Weights of a small transformer language model: vocabulary 3062, rotary positions.
Each number is 500 + 40 x the weight over its row's rms, rounded and kept within 0 to 999. Layers, rows and columns count from 0. Numbers have three digits each. The size before them is the row's rms in percent of the matrix's.

# layer 3 MLP down (transposed), 1920x384, rms 0.181, rows 1189-1329, columns 0-47
084:537485522448463529502467455474497538531506506488520503463477486534471536493433582428485409540547463517477519523491503470549466444535485451498434
099:540585486514361471553546478520502477505556465488480488516546433493500465499549531529532529530510499503452481462459467451506512488493479494522496
099:544520475573423429493416473517545502520477448560541569488490497524503471562501515504584425530480526493519450481529508516466448455510553519460534
109:520483455544482506507548466516550512463519399492570511505496505436439436526545485523563476546533514517526512534477483435489386522521481480531533
084:478516454526541485552467520505513464475504583468480480460564399505533539479555494483480516426444464489435518499561488514479535496569452487429513
106:538492585518437476507563524534425404558450533515510480540533489507498473506500488506514491579458540455535452533501556523516473487543534480492498
096:471529455477495534458497479417486495503521531567578466495476492484459537485508563533517529538456508499396503532507503527486489492552467607392496
104:469492458475549498554454508451461460469440493481568520459507599516504502505575520520528559537522485512497510566479488466444452462502540497485436
090:478523420408505519454467462434461448436497542505446505588455492498487510519472533407532526628480511457492541552463490481421518495450502492538470
105:465583568545455404536505484527496486479587470542560502533503595551559488537455524468506507475533435483567567493565480429548529509486521517481525
107:482472493495498521452500468518608469463523495518457474556544453479479523595543468472551485434506496472519491474465447434498527516593442569538546
099:505481493490542514493529444502474523549448477510510521556497478504488502479543478525583460526568538466527517512593534407524487491475460442550507
101:568569501572481478479464420460522456464464512454514497492525453452461582474523555392502494518469467500478609490527526425516476465491449528474490
089:429516451532508468559543538477553467472396514497452492531438515568539530517561511460484511504548473459468521567617557510483458554551491477520459
091:466477469452460537508508449429559467503531530459417480544515475581463565487493510542516499491495556451476447479443516567435500513489511469468477
117:472516537475534492459477469461463467482476492525554491546534506530507483502460505545505493502567497459542503504465508496530544538521539456439446
107:481482476472446527526491553484523492504471493406585462478489506450517466456496563467493422456480550539559527527480499419508448498497509419488536
103:493576548517499482452483537441515410559536551530505504512522430526541458514479438524476532554474491460505495475532537525487487472465612535488484
096:493526522529539516469456498481502502493465516544464473458519535472451478520464443464503507524505430534448506515474472497499448444505463462477515
097:508509555475458502506430502552484439570487521462501489532467484475518503491496458474416445549506440504484528494435541501517539500523521467502494
109:517547515477469474503510521465472539487494491540494462497499501510535500536479469510500556508558530516502525559474532458532449560415523546471524
094:531540494455468521496502511488431472452501460470486484482464455480459526538558529548438483472512431431394465554484505474458483486515444475455524
102:575506506488481489505520558567472550494481464462523454464488480517421475533465439565446573545525503472576484435481540473555532513463534475553526
097:459531522457546464413503427502506423451501504572552545476452502531542562534499507515471601460458498490547504585443497538490531412544473483485475
101:588517513496608462477479456552463520549512477479529487390482518546461510502498479568525528530466511452551522490475491543592453523530514501421541
102:537451486567471402498526468506547483442548504478545464496508492495480511486452488462510452527550553512460522455507479507475432492516487406466539
091:520424529469473565517413512488543522487542475514465518446549489510517540446490512394517500480541527492622475543510463472556513498523528494599487
108:498435603504556513454636482536514472507508451516511515569501497567518519538485505444481463547553499447495460487547485525473475603535515495467546
108:515475447486514458449507479474555515532502443505612485508565477497450610567475604486492476513534506445489518517431573453508548477462550461452461
105:502531471527417420474548505527527461435477499456479503468471601505536536510501503492462498544503552457500450539567516480578507495533552473431566
094:474480428507462477520471540587497447384515415543451466451507459515503516469481564555520415552492463538512443448506592503457495450486456460499452
105:428496482483543504493489522493586512526545514493523508461467506484428554553550457533537462472491527481540422492549524435513483463451513477527548
116:555576538564507523466508488514614524543575578417483511504497436513525545487494537482481564448438477488538477536547556411536564549545499460472507
099:518503431481430438489374471534520575557547536546509464458527537518511563495445483455473601513528516560415521562536540504567550517468472543511535
101:450541472491546514487529522512501507514499517524576536433572528537556553442538541512464482483542505587497533522563579513473466508493504457538601
116:464562507560464470477509556474483528504503507514471585484490511551408524521507475500512505432465490502464583490556484443550408483547558517520497
096:534498462492487463531471542480517543525509458468482525505480480513392482508453519502520430554507505528600506568484453480528489462485492551422464
095:505435504474464421436431492512495481483509523552539525536534482490483536448467505510496474428547460596451530463546513494513525444527519522504508
094:565454485468484495477501504489494598547516476496558474529462452524496537520514537499513499491504575515538507508502478454496487482489452601523523
111:498496442472534485549492513483504439603466502484455485512467562435469461445507538555484453488525507474487514569444487530504517468544492569434523
091:446455503485468505510431525581516476461441532520519501544454459517388399514511498497409539507507583513395488561458441442547503416419580452474481
099:509518528528527489468536542475529500460538442522540542569465486499507500562482579531480472455481523492463532513518434467542514500518502537470548
117:454554509461442470424529543555484510456517485569578426507457530431509476453495498556455533520466487495499499435508515437498460500453522528561514
107:455625465518445450419500536529464463557513452557497404465480497511488467459575528483535462516424537501470417459571494451519456532485483573513455
102:473495518473568530487482523494493492515585509507468509469507512528469538461499466541544537493475503491550465468516489519589488420452499493491453
099:479463480477456460485455437467505523568431511491482542503437577458458469472462502423480438392491495507418466438559457548448484541470497474535508
107:483501470532481400559500458440477518486503565519494526489471532566506468468487453496421524472514506508549557501460506485485536467565531539495441
092:530530478519462531459446524498464489559577497497434494548518492464462574529498545529463518556498489474429549479474520482540461568516439486421521
107:478502549519474501495536452443554482543464498459488490455509474462521503481474547513486490511416523441515457523489430518478570552399548545527483
100:529510515568535481502529454551457493455508544448467469527529521509477509475464464484472472586515484510527480534536510435536518483514464542531592
098:491544522461600506480534439507469464491558529422443545516562485499499522534603560581503540518515515466577460450477580538477536508450484488537535
093:496490564465494518531465505491516555460499524538481515495478524539533498569444532421519509519575579475510435442486532475480487448543555521451461
093:478558449443438514554487482516420500573556422469425464448533589516551483395520483481491524461467487533520465550500439574474450486521477524530473
100:471547541477452527532483566504515447528547451519445493484472506477409437498495539591526529509515464502495485417431458497510605470506481580439515
095:548469519471493560370451498483519497533570497495517466465514587490520464503611454487475522502461556554539487528504575533549517484457489528505442
099:589466507564506564544487538502425530481542490529478502461547520446480504459557496450456492517406492496515461470564525489527548475485595535466450
112:509563484490497495490499485445479538483450476581486442545527569489537516515478469464460566465470518557576501477544450513575467472494474493501509
097:478489514495522488538448472498575471494491397521507497531539502496496497495523576423472505505524520499523569490499484484514529499480557486519474
098:490545549565493491489513504531490531521433467444506548495493534495583450527427435546544548470471509525593475538468462511416445455476558474457594
083:452536512508526456529492423496531453463554434461477495542471508504531541528581493514467436499417573474491470527461503536483460488536529509518450
097:477526507523439532459504501465538367448491529527498482518542456496529432544471572581452520491522483586573501500485436509426482489442487466486459
106:496538504494482454500529491502497489394459503505550506512478539551545556618462406528514484504467494492497430513485545468434457490529467494546536
110:481508494462454574584567528465473440580518468482531549498556504548426524509592497471485503591509502558560490481497509523452534493532521497481457
098:513472524473413444478492530515511517503501468483446458520551545536479530494548541411484497455387523544523531503476480483484437512520443413479455
100:428496516513583455481462583428496482559521441459475539523520514457456526566519491489526465513545479514504440600543519443461415472513479472509447
098:469502591441491481438505488495456463424457568567438513532479452625462475422478547481500526511457561553489492450511484542514521513482550490493510
094:477521536415422446500444477475508480496507492531539464511472488568491498558458553526473572501427506538509471548519487483582513482556521536477527
098:504420444487557501477495494523566546583499408503424459514486507411515434543458496519512518538488577548522494552481463502564486481519564459464445
097:539493528554470432454462475540437534516484473444526555554502537541461499540488490566519588477391509508468530587539494483548576530459630474509424
095:503464448473552538481482502437471511478510468459469535508514524470537511508502427474457501473515530531451487484491460500474495505457476531486484
097:467520529492487447474539512628509448552482484441464530503495450477564547515476444536484475481476491491510525490531503449499443551557488479506493
105:538548530507514497447586541487488410501570541486456549515485457548522428436475498464480480518517488492517565477541556493559529518465524497474548
101:540434468537471515437539442440522452543551476512438518507532561543522495552524463482451526490520576482493488469606585572568573464568496490488451
095:468548510544560541504478492551515475483507572451505466619591488459534586512460495483438476402454501435589490485535565480520458551430491516514590
094:540496542470527505470511443511538491480463436409544451520465520600521511575575485504515506512552560485529464488462474540548501421462517478460494
100:476536581428540486463492502525508468452408521553437456470520526372549467546478509545509529555525510449503574509474523539531493573528445500472457
102:519467508522545568504466443499491530534524511489484517548497560502555426505539550490457548578500528457511462500511465565529538479431509481513539
090:502523503496475483492472482487461501465512479606494384533505511492507593567491448515486509544497496473505455494525533507498486460499496525536476
100:447553472619463511481595467517562518494470496516536511477462500500567486464499503414527446494491537502470491489521539497491444519449482527508476
101:517523511567470470475483496507510478510546521526469529492482482504474493471556532474547476440503535533517561538468462472537485544443516531483553
109:530517531504479544494572511467523472518479501459520483470448573505462482458518465562522532509503531481545456468442486541506511483535496489509527
108:419514462535516510525451530498510545547504498577593502503510488432520549508510416451498445491478435450505423519545467471523543542426561515435613
096:510528505519506459514466490497546550560543491498506521475470509555453525509535518482468543512453551399502515483490376504493541502465470525556429
101:527436441487446391584554493489518574502452448487518542547486574542469563520463453508519526484443465519466506530553489576498523414476474466468461
106:489537573507483453429468482513511567511527414485497543500533500457475418500485526467468530490486485546439431581530536517597521521491473498509456
092:516432480464511572494517447551511528489442539473439474501523490527436466521522506495409455499469473567461419497520435568465483564536582550466477
102:553496530556491470501553553533531507512566516479408462383527490516465500479513574482398567446481494524474491503526470506442458554480439435460490
095:469516412510551449463516433529538463489495439479509520483471406394487539480505449534525444483470521501500446548396469516504522579547441405479517
087:549539428529502482496491494541490512472502488460460481448460566486526517484526511481528477486575510457567469529498491534536408541529523522467513
097:494455502520457491463425534504511541495447497434487566511493465551506569481502483434489424529486587447465442498557491529482467510568500546597528
100:484504492618485479474576471471484501485561534594519552580508460491546465470476602581497563462505564490548481543520461542437472545432449485560515
102:571472520488488520437547478488511529563469489547417538489459441539464469465539549492529507534430416423492498515535452522520487476500479448492400
095:472493504514494492461494469471502515433481545491478510473529478507559488516560434457533487526438524521529501556449518513506507493574457512529474
094:547526531503536421497443552533435492482413531435528490516481510499504499573521440566463474468494446521478499506424521490518475424489485532524489
108:519422522553495531555434419510569457464486506450443444476540487503520479487430437595485477522493503453508508461456432529500495526507565523477557
092:444493499479484501505578531526518525499524490512409400566484502540405482512531488536520477534411500506486411490507493443460532498559504491473524
098:393458503501503452449461565466443501503450423542470498520480488443532528448451500418501450568479547479512463461487508449495507539492577489501506
102:514487534515509536484518446442557505529535451493455436539501566518519483530480507414518503471549522505547524454515454528504398474475467463550501
100:559452543553496477563482487608499505500533492529525513521505613518480524465498500476454510528538519499480479463521551455585474522514461485476486
104:486472514541508458441510471501508543452551546530507518423530438424524484409474440550575556475487567492462534505484487533484477533480513578406571
097:538503506532452508539438426564506488559538433500457477490458513553567473509497559567469531455496515485472487448554531484472496487440497488508525
108:529585533510490482548417520462506531500406477453481436481492489463501462493501508487495471512554450630514544492473531491570505485484501529507560
089:476518456470488478521510491442444510402454406507458556498476472498506533453483445564474501490502471476527505506475480453438503507449465576438494
100:457547485440561483508530484499572445503530521533503478481525524524546500539534543491452503497473457532505533469461506478532501499540514453460527
106:454492585519505426396512486592566508468455418454506501600493555525582480505418467532530480485496516414466485490397448487510514512515516531510544
103:519554509438548505426491525558447524531499438520521462416525576567452470478497484563534461476437500487588440504564519539542497471549524468469419
107:523514529504486455492538535555502437549475477543560486559527492578470476488464539488480469444435507497453453456479450491404503384450450491493518
105:447527414439536544507526506454521543481530527450401524507529447510528517574540579488456463456514476516460508449536529557455510493481541525496415
099:514510551466511400546514488505464464464545432450480508548487478516489493473509496521454454529486486477500499483474478514542485473550530472419456
092:431527472472564479605590540476590417554524498458478535611511593457519532537467454483464457475546565476528476532516472456526554459503494497586488
108:454497489521552591548551479447556511531496555531492546505502488530485523501462619589514506491488512528531478454558444519520542516501526553502471
102:558447466517497482562509536567432472504511589464507509478533475531544543510557505502500526529446524465487457516529561471504527504494445515527471
090:481496490455533538487488462533460516520557502486527514553558556486529536545420495531507488479572458558543507533495548477475498556497445525479531
095:595538510475451510591505500568513476490475540550495476507472537363493521475571512533441473500521535467519468480499536510522497501585548467423455
098:542539444528485510468512531601374454434532469465496471468537545450491494515569470388403490501538551484432486546475527563574523473453471493516502
098:461532489475539472524479543548475509469442500443459432501549509519461461482488488509559439566516533518466439619579485447515504478476493490515499
102:517524486439547497489500526433543498580494499353486498542569481414491435546496531494540528518474512470474515534492546437513495550468497483523463
096:501528561557497480470500501565444576470585542459525469563425499418425493508414463554570563509506447511515414483537548492429491554512485489500555
102:509436520465486571456500487519520493504575459520433478539489509520516524486541504470477542556470539484489516493483553470481508492515461475480433
098:530470513550423589532568470496497452474562552484531525517412519473565527555508492488438522485505532495526471560491467420484482487518442524535509
104:508551485555472482491519531498555530528515445488457521512446548534495541551420523508461576501532540556530517554519454502519515539555479465491493
095:467494556574527525522471527439563394579547560498480464530474497495525518446429480486603464537507537434525475478460510481454461438453498470438458
086:431521530493508506443497440510468425534425470495511514481496475518505516501412453496490490488447566503449614543534472488527556510499529456490506
098:553522597509484465442452427551489459584496437484502518506483528465500449537446467565449511506492507527472546508450516472508472448534543519591538
087:498453491559471439560522538495415497543558484436533473427539549532519478529528493542531458513422513496490504435477441516464494527568451502482484
100:441495458477496525533488521478508465521482523514456514526513451523470517518525546553493512525434479449526459580473443508511480561499557488467494
098:516430559542498481384477459489513528524499470485510442488473560497538473471483549405486471480506509495522491561494478524487530488548526539501502
095:525498580514511444481473482442424568511405507480497551541529472498514457469522514528555470488472547485500505458551497443529477485411419479482423
100:436484487509484466498570486506511478576476570570593537434558494445547495454554441521507542465524550491530483492478494519453468468502485500459514
097:544552523536463452487497475583524525548563442525417551431437486560504478464479469562476504565527523542584517498469478554543507507527531468542512
111:536547539423424560479519486455494507583443485483490468598507574445568569523620542517455565533501557482530544498499490475518536506529491501485473
102:476452498437501530427525496533541454583515396518516572475531504540441470446433530545515477484488520489469501494646438616534485472531473495526479
104:545503515521476434522435464480432431470472477533475482516444512490538488471509487547528485492515497527471476437540481504490532462525458544482539
096:468471489477472495471474547420449439536470483510466547526458543500412584505564451470549564487509540445482587509575437466517439493514522509485473
099:482487510470523472542498489513477400468449489519410530473528498444450486513482472513472398485497563481459499559519492536503443502433541542475522
090:473516446502455516533446488504556484524442490520512464432536532502436542472509583438527578518559411452471536536482440462468568535617435494430490
098:470503502479538510540459512424478528570523457522488464513518482486435481491474457541464518509405485474481414518512434474480447456535532479495488
104:480428506470529464522530502494508524539472422569498474484511539505463463509536554460469553524422543547450526544486432542473549473504489446486525
107:564527503515438506525516496453519504510463525535437497504549456528525537568483477505480462453527572487545540424538485472525497593433501454435527
100:472479555508546479484455470446473533564483522482474495454557504477493506496517493462466478474430514481525475529462452549592449523454513513510495
107:552437556530473508554502389489463552508492546477527498527479482509514510493522493518497451459464510559464476555467444535494497430525458517465492
# layer 3 MLP up, 1920x384, rms 0.178, rows 1190-1330, columns 0-47
101:490559456501477490535500431517479510522531514542461519491535445478426501417518464527473481471518469462475459484507533412570548489577549498488579
087:502510484502483444528510485432508529464526513498484497520471491468435521522483494520477541397438497522479484506459462448429515473531571448500483
105:557507381547549508598493545474478498537559578540643474514502493523528484532550549514497504490479476526546519494483534562498559513482580421503524
092:476493540451449484491522471506480557488492471492547521514512504485505515506495473472514468548572505565532535471537488494523509456397525477570493
104:466437544596491510498503508469505445502518438502505480484484518436484558453491397514530422500491468443443554462507463508469503513532524565461510
101:481525511536531455489495576542497510442440506506534513483477496535509521508535502448529467554505474544472570580540525554537465471506480515484565
096:545467544539496495512477440542489526525469476435466512457491449540431484487538490500480485488541535474471556493492517496456586617557471540481522
089:495507479525511576469551487552486480516520505502506446439527506534470503511528501519461505469467512595513503610525518488488457553510503545502488
102:439452488550426491483493498452469477501550460511487461495499496467414466510479578525501550436527425439516532465517502478432496550514474561539444
098:544521457521515504533481464494526452495462493559547476607470516518521459520464529579534545402561457552499531472505519500470458577508553600476521
097:446476459470548523556482543497510547553508459540483564467450541537525470496518474473522517518483530496490527507544494441481533532522426443455532
094:435442528507506530573454467531557520543464433500445474555511527522484454466466487540477538521503525521433480507486467494463539555526505504543571
096:544458513577473479511482508448515564483493486381480397515539477493509467558534562487493572521535480479541560454517449487463527561460513556472535
099:426507512461497532467474540526455458438529462474537488493506502505527521582557411479507449486458484528515459542454485430475486494483504559499549
122:451504505494585488465424544520453534511518498428445531508508442526500490506536473574419487510507487495464505526498506469496550539516531531545430
101:503516463507505443491507480516497434474464540437498465527542475569514438477457504486456482474462473538490572480511528473555425515497468464496511
099:541489528531579500453556483484504505504405495480541540559394459482468469514510543539457475534541546546464478436527490524479499464439546455444496
100:497458504510534470518479572486486541563535541517457471563481522417430451524493503418463520503479491447471533523494503562551533495473561502424464
094:491500528537499521517448532472512524508546488527511529486503560528481498543476468494476505472558509550547522376462448485503541480550539527423509
106:456507484506470571504475548490512512433509495556493471556505485497445496479510509528408558482529523471563439504458525485481508474487560514507510
094:492480523560437459548434529440521516507491461451495487520507521506485512513569483562477438482575472443466454502475487499510495555439489469548468
108:425501519512478523465497507453510469472447443531492500511509513524482500511472456533494494518529548512533466454463414487528460494521497464500566
096:495469426576485452471546582532490527585515467470541405412492449552454548509462513508533441526527508532436526467491496514514520446493483439517498
101:450536455541552533505508503533534473449509446501479545573511468505539457499460473473526453450547492484557571452502452454460386437567489455449555
105:468566478506482537521556465495536526481407494475616493505487540493458456581476493457436517488547542463461473473579515463539518486546457450472437
094:509549447470505499475602426507495535500505481499455495548507504533541518540539441445495455501531542532442495540510532559566515474433449459421534
102:484552523561489567451465486492492537537564554529497462543514522520489501446559482504497493491498528481485475563506470493451460541465471505457462
103:510520476418487515497513509609467540440418487518550546553485524494408484483459601458426482474434507520450510535426491523504542502545509509496483
093:550539501480466500499541516474470532464446509475520542522467472456540591462542501436471515529533425484450542493501492496594450534524564495457475
099:484539529509497506524520459469474553451522533470547546535492559414488511456482544512422546507524437544479559482523452489512495514517489485512462
111:474522572519581466473480450519447600443517466477483496470436548428494491525500519500589495532470507511535472512522523514496573473504447438487519
115:424518539577465537614496479501481535468449499530529417469497543447554583523542475468450524504489510455553479572449460492549535538516527451441516
097:540448536568511507534469441518549535477485514536550486564558473514471481463461466497396524537472507475399458472473498464475492480504425499493529
106:501604452493467434482585482520584514503482587520518489555534583479578508411569487508562478503535505540515520543428505504410506491450533481512462
112:488549532527465442476537554533369544511502523476414547488584530549506565550489542480475497475567549446422514567544538535513512532492471506493451
099:423482482505477481484424505526529449486460489490557559480515429516393482490575559463488476503441460512464501512486564591460596467514504515459492
091:497464530537496548551468462586429534539516470499476500538512504541489559543543455540515506530470497554547552507547492557541444441496538434440461
082:516494502509515524404512522544469527506543523471474493497504466476514410514506498463429513512481432535487472460447501486451472471491484510483424
103:490532450485437539481461517458580493500540629540511513534517520530526479483553423500447408529455450482493531532477504526494496440460517512531501
094:486518501545485506484539467466508469475413468510485537500479531506535487477500527529513505508511511505508509490495513405386444470529477503509559
102:472488488439535440423525453486528571463505475521472543565552516420500523522468549476489533476478519489479565492495469529476510548496456549519500
121:474533569539407463527539529558490443487539484486571471517525522488479477409541528456412483521557513524526537459450541474449539544472489483539487
101:484486503447362508510464522448469553444478426577487536527502519492571499483489492448479481440491453508405489519522543418432525589419488538482508
102:518406490526559461542495521485498518516453475503476540530444513520472540535546435472453475463489533503496459471466499511476520490460511489523430
107:449495486468471403547511539504478516503551520461541541519407459532505458504528497505555456462476496389498505518517548484412457508530546435505522
112:466454482483508447494486444573516494492572511511482607559495536538410508465532445487537523411433538489485554498478487494514532455564527465495488
093:483501477440521492459546445501492492463530441450499524449354558479492504526549485526465495494532527536540531533542595523562425516494489487491433
116:482478596519476399478543471491531568542535423527488505418509505462543528482501485475500500472478481505537527524562450488469511578415557513478467
098:486416512492467514461561441555567491553533448456516444518558475538479531494552436488437558513496460539499572493487501535540490525522409479478511
094:498497521530516484465503540466454502424518506520535497463481524469468502528556513484512451560499502555546531582561510550496497465511510480468461
081:429518485474443472579478469435513492478543517562501518511529596534500488456400481495571508457461558456511498488448446478510459456496599503501513
102:436551528518510476478519519493514443457487490497532542577477479549474521514493478491507501483487570536593545442459514456534492514437506456545483
107:434458503570446487562405491544504461491481540429496514539444560477506491474468513427572511438462420423479451505525501530523546413471485493480432
084:490599447598453486462549476478577554548489428481569504545501540602503527546474445542543516478500537462455489508472446480523554529523489490506509
109:526522422448546563506497566506445486455510498507520500479502512430495510482492470457397533484554480450446518494471517444487507510546510514514486
099:491537569452450517522536500540549524526479487474524457505473462445452493510503489479484558515450556484510517512500448446514485536462499442457399
103:497461486556479489504490460517525579505470542519445514457427497480446481504509472483486549443469398468452457464447470485522493427492525499491452
104:483522455495443499544515523558498490550463494461472473558517541474534465479555486530477453429424510520552520594495501461437549427531439483514464
080:458500433429469511468478531410445503477452512521488512480474530505417531559459469495474601479508448487501486514448530563525467451409462433457495
095:528574555534459410479457435474567428451500458488536434498493448464487526494528437528529444494498535576624505513498548570615473494512485491468481
101:485434532510546452460514535460545496498484512529507534499503482524526448486472515486493476484422547555470515515498513554477464529451470452522480
099:590483548489498441493498533567497448463465481468575498524454451475482482460424515463498514518481389523531438491541526514542448479481500517461526
099:517486547484514511470507536494437493533504530508519465492567421479511410416439516471509463534488501593446555486503537516487505453488460537583483
100:500531544490484501511486564443488527560493516487494522530509519450538549384495503516523493567419601494469562531468401501468495527593556444516487
103:561404483512508490581506395500512524510545463518540524462410505528510563434491461525404488610479453445467463490489501565522467534459471479479531
098:483573521471504557475481562508451554583499432549426450503515510498532523551487460460509486430454482490583563495507480481481356513486503425461574
100:509504541541498506455479528570550522501484427468475430477521419455498525465524497417501482459538549483533531508520485421500494537532435560531476
089:493508494533503471512445511486501510426394512497490567490525536510472525531551495506533565480517563461473515568522510535496463576437501486587545
094:514539517449442517482511490518479537449588621482552499502467602518473503446512573502517557533528462545458492402469495377525518513518508530451505
100:540532576517475518532449488500488505531458435459543492466419575502421406495518446487480612386519533492491517438460401512503511471520487508463577
098:463464387409473518488480459517520429519442463432465403532496454488519399484509484486495533500469452498417517474474536539532474461513551491518557
104:474522550524500530466482443404515531495460432523470619477570523450509451579485459499562482495527449504539471488573436520531575481515500533492448
093:550479496498600555511437476427506459517511562467487514547522481518523445499514445494564508501510475489503508491541501491417557491485493497469473
092:467520504461515407503528530478508560483491480562534549511473543491512592467522512560447527451531483492544430497463502473528470511487531463500521
092:542555415516476573490516527539504475470466524533583478483577499457429468506494485524489488486399498488508500496526503552479447516510487430509486
100:550467485575527556511486498509532492510475539418495527548505478530450512523482513471475468472471488506574512514498466531479604516541492472520484
083:464521506481481510498452506553581595443461477577511542551462497538443511461504539496472526494562505523448490471468558551467469502550521511520548
089:442548547545503535434493519540473503518477531501522505445484470497484461476477503513476445477423511455418467498477462485498471513515504478518368
096:505519493472506560544478449599547502512495550517509466479482500457480495496535474520533419462514585551534482464489481441494530503477529475533430
099:499473477522528513488493486532597533517575546495522424482515515535482490509509598500486471419499538463465439540511468475425560494473509447431438
105:482520478559523559527536482490491558532437491526512433557539456466512516470516470491535503455517562497471512514453406512492428495492517518492577
094:529485496450502529525478568493575586459458446564563492549500517545510537440435481474541488540498518497471447521494502395503549485515532476476631
098:451556526592526539543526567486486513493534437459532511482495485490550520540497502532477429497539475477502459507501455557474492449527532488552570
094:450430481490442483549403511449459523555513483542532488470468491551484490568516461479491508508555519498452514522525455505505480495456473510454527
092:482480515482462525553490511551533478573500492558466472502476468587448505545505526465509482496580547524544573546477482492548484530560486596526461
098:514546457514519486502465425554488509471576515450534496462530449512573446449441471544463523539498490443500521470503478533491444567538498497569446
096:479495504426489527500514493522517477494506550437534593428502482446515449555494523490512450527472535487490544506484539494519487523492466499532535
090:439493524511484548486490475464494491555467499473488500537503445629498478437482536507537454500517432570516526480451454441452554457509563494525483
095:489518558508505499543507472527520562522447460576541468496513534560528588519484511460516463440472537457462555476561416495584512482568467567478520
099:499463469452479493487473527525520532479427458509551441509454399437470420452497576466462550512421568558512531480475504500525527530557467485522545
105:468433483500503537547533459539418542473509479497484512421484481516481494535452495526496490529460516489470497531407434528474474440518490465483474
096:502460487528523467563517539474494500486528525467481520539502490548508530550490455454551529475461549469530440487511456492507514481477471481480530
109:492524512448505559555592502452543496492537496534449480516534508580540504482499590474491483516425588492533482555560488505471546538534503472504490
113:421451500519545474521524503565543554518548482434497410464445493519543493458478493536426472452471523565501483482488464521434580514544518492437505
092:515519505494511519475424499568572391619459513484507576522500480526532502443544433448568445550525510523448447517548441495548554497522427467503491
091:473557503519539520490502515429525484512455536495538524526437536448528483513501452453541457506529485494551491474497451517485507432517544480513540
098:515514560538426497548508459456511515457503513452494497522527490536497541524454476518450499432479483479396443480518489552519514499541528530511540
097:510556473515476493486462476518510537461531548442492474483508543516441554441485465479569515451466533450426431541542471481544451459472502504537492
108:404549417524463485509514553556535498504543515538479535565522521548523472513547517517519515555515522547480494504520587508512457542557501489456504
096:508461468461550464438527491498540504408442549538516491586516566557491529473523463524424493522535505553507495486437479576556519528506528513477495
105:494445542487605467497489567542519502479523505486434499507404518550524469464432572549491559471516487477437440479557525474547481473436620521552438
093:431486477571437522502493521518557405531518470529557431522488484501496482507524489432441412541432539535452448474484538532536492509464548493540498
098:471531523501524531552514498570529569478554441458530481478471439469560551462496540511443465522453469540494442570565413492495581536558592533551518
107:491460502553460485445477507613488550503482503480458534568478520452492540545466478531569535514488482483519496469444481525433481533487508506476542
098:507540499523421470536500497465497451500484491491489471485526518533450463433524462511468518479556502502499454572443491529493532460497603547472401
108:574532469511493556441509489479509451363507520459537467465442499480531594535498499500400475479512470532521502470543471453518530463480470482526468
100:408527478536507506537483599479468534481553572420452466473499538466480456525599550483513507458539534419490552514469502499517504520494441521511431
105:534443517491543505520484519538434528477461535482442535491553491450520574498527564503527603540374479505511499493447522502484542504455473543526451
098:570550545529517507482541437496401568533517464424521541511554563535526558539535540557515475520513469544500566531480470406550482458465533569487532
099:473451446451519514445487506516544531474530469495529493450515435518496475521482501519541504584474537531480398528551462568466431504541529524414452
105:455479494526517512564545506494436501553489474549472485471509494511473476542457574504561415506481448564512471473520507464451429487542566498534524
092:496497566524577547500549508465521454437521484447490521463454506519445530468554439489549549454505484527439529560557484520500469554534465417489488
087:497521450550499451530511429474504473568528510504456448554541501542595477543480505513494517499522478490501422547559491516564392552516485452482537
096:542516471509484501495584573469477484515474538489471500499492506481396511500479494541571489415473437517489553413528490505402516431424454475517488
100:462489575509507556451507491438496486507526466475493497530473537516484543537432492495438505526465505478514405502480466504451494499475487439416513
105:518592434518526522537560516456546551558481486517472494516499495455505525509526523523405490478535487500376476579577477443508547519475510542485522
102:468528542496475492590540521473488455437495461480518518439454520490537578565496588496443475529525533588472491495500449551400600549539527497503509
100:462478508516467511520535470484456441451493500516458447438526450509461482479459539489567496513507492473451523490395553480485543485518458487490440
097:516545538556459504569503470513458528484537491436483502507509411490473553524439468546370502476452469516479387442456467570527523481538501479479518
098:482508504436556503518560427446474534488550517461584479468445548480446564388430493475446529500537527467417485526494485473442526525540464477546497
092:481466505483442446489446520459469510494525527469435491466544518548478515486505471516561544500455492466500511444481502505568494405530517499492485
096:561538382498513510518503452488507554475525617545492441550477470485490499549493509490553497510598524511536449450519474538484504481536511543553529
100:554544421465496519506466550495493508535475492576469391506399518446525485534552530495495511503537483493482478571582426457421481497516493499481514
092:479487502495470477481513467455600513471521475459484484540438474521551508448480388483439521550605433509501461546497494466512482543456493516491526
097:451534545548555536509488537467531528498538533438540531514463484436510444491499517492478519435523514499330525518411455516537525517550558510475473
103:443605577496503492414494481488483571537473540508511511610486549543497447528502464579458509425469468463397455477449489468498470489481505517532509
098:483416477495519512535467526489532493457480541490479550459495446488507528481457529531510509596528455525477546538483469507554499494533552483487502
104:509541406495451464534487451533499519507505483475475499432499487445479489581524444462516539503469490472530464462511463469452461472521452436433461
103:487534521517481548497406447528493511483452550388496498488494455510430517498579528501467477538477507551593538513502512523537498500517571498486494
089:482507585486494555506508548508596521544456490446523503491528458420518498536541501548474483478508483535526476567384485516509555465539477570538418
101:491500498526468532523445573528505544567548522556506554610519466458475527514481448521454494502489515579420489481563497538511489399428568445481502
102:493530524556472472480451494418455480528509439508507527497441501493495474501476518489444489521449556585525501461536500498519511471578496428479501
099:542492489418504481424478507540519533508522537516457463450439482524455493527481553473470527511484531489515478470502520536479539455483490566565523
096:475488505498522522498575516543477486528439562493471387505489567512467499462489509487450514481411479465507497465433450580492463514505456487421531
094:489487488464500541453563479520478445464478509458472466545538520467484486514551462502495499526489497574514485510506541544532472466547500450517488
098:510488499441509485514535472508527462529520531472478491510581436520509494544476502532462545493489479511493403466438465512458380479533529617506436
111:495489519509494454507457469476487522478553544513519454566494541463471549471506482523516572483485495493546501470478497448524590459461523545499426
106:445490480454512516476504532497475409553512526500479532497534549537468532556557507487550560473411516483478519522479530502472492506536460552464488
103:484499470477533497579506515451439529512499445540542496568521517591625495536528506540544505547481440521477498528507516380520543464484464462485491
101:524546456445496533528480473482572519470543546501530525481579453505527496512498449511439473483476533496516500533556508405491537505548518451545502
104:515549545538487495530394439472444484500470479462485453546512476502521496503519469516528440463506502567444559520441553462497448511526556440553455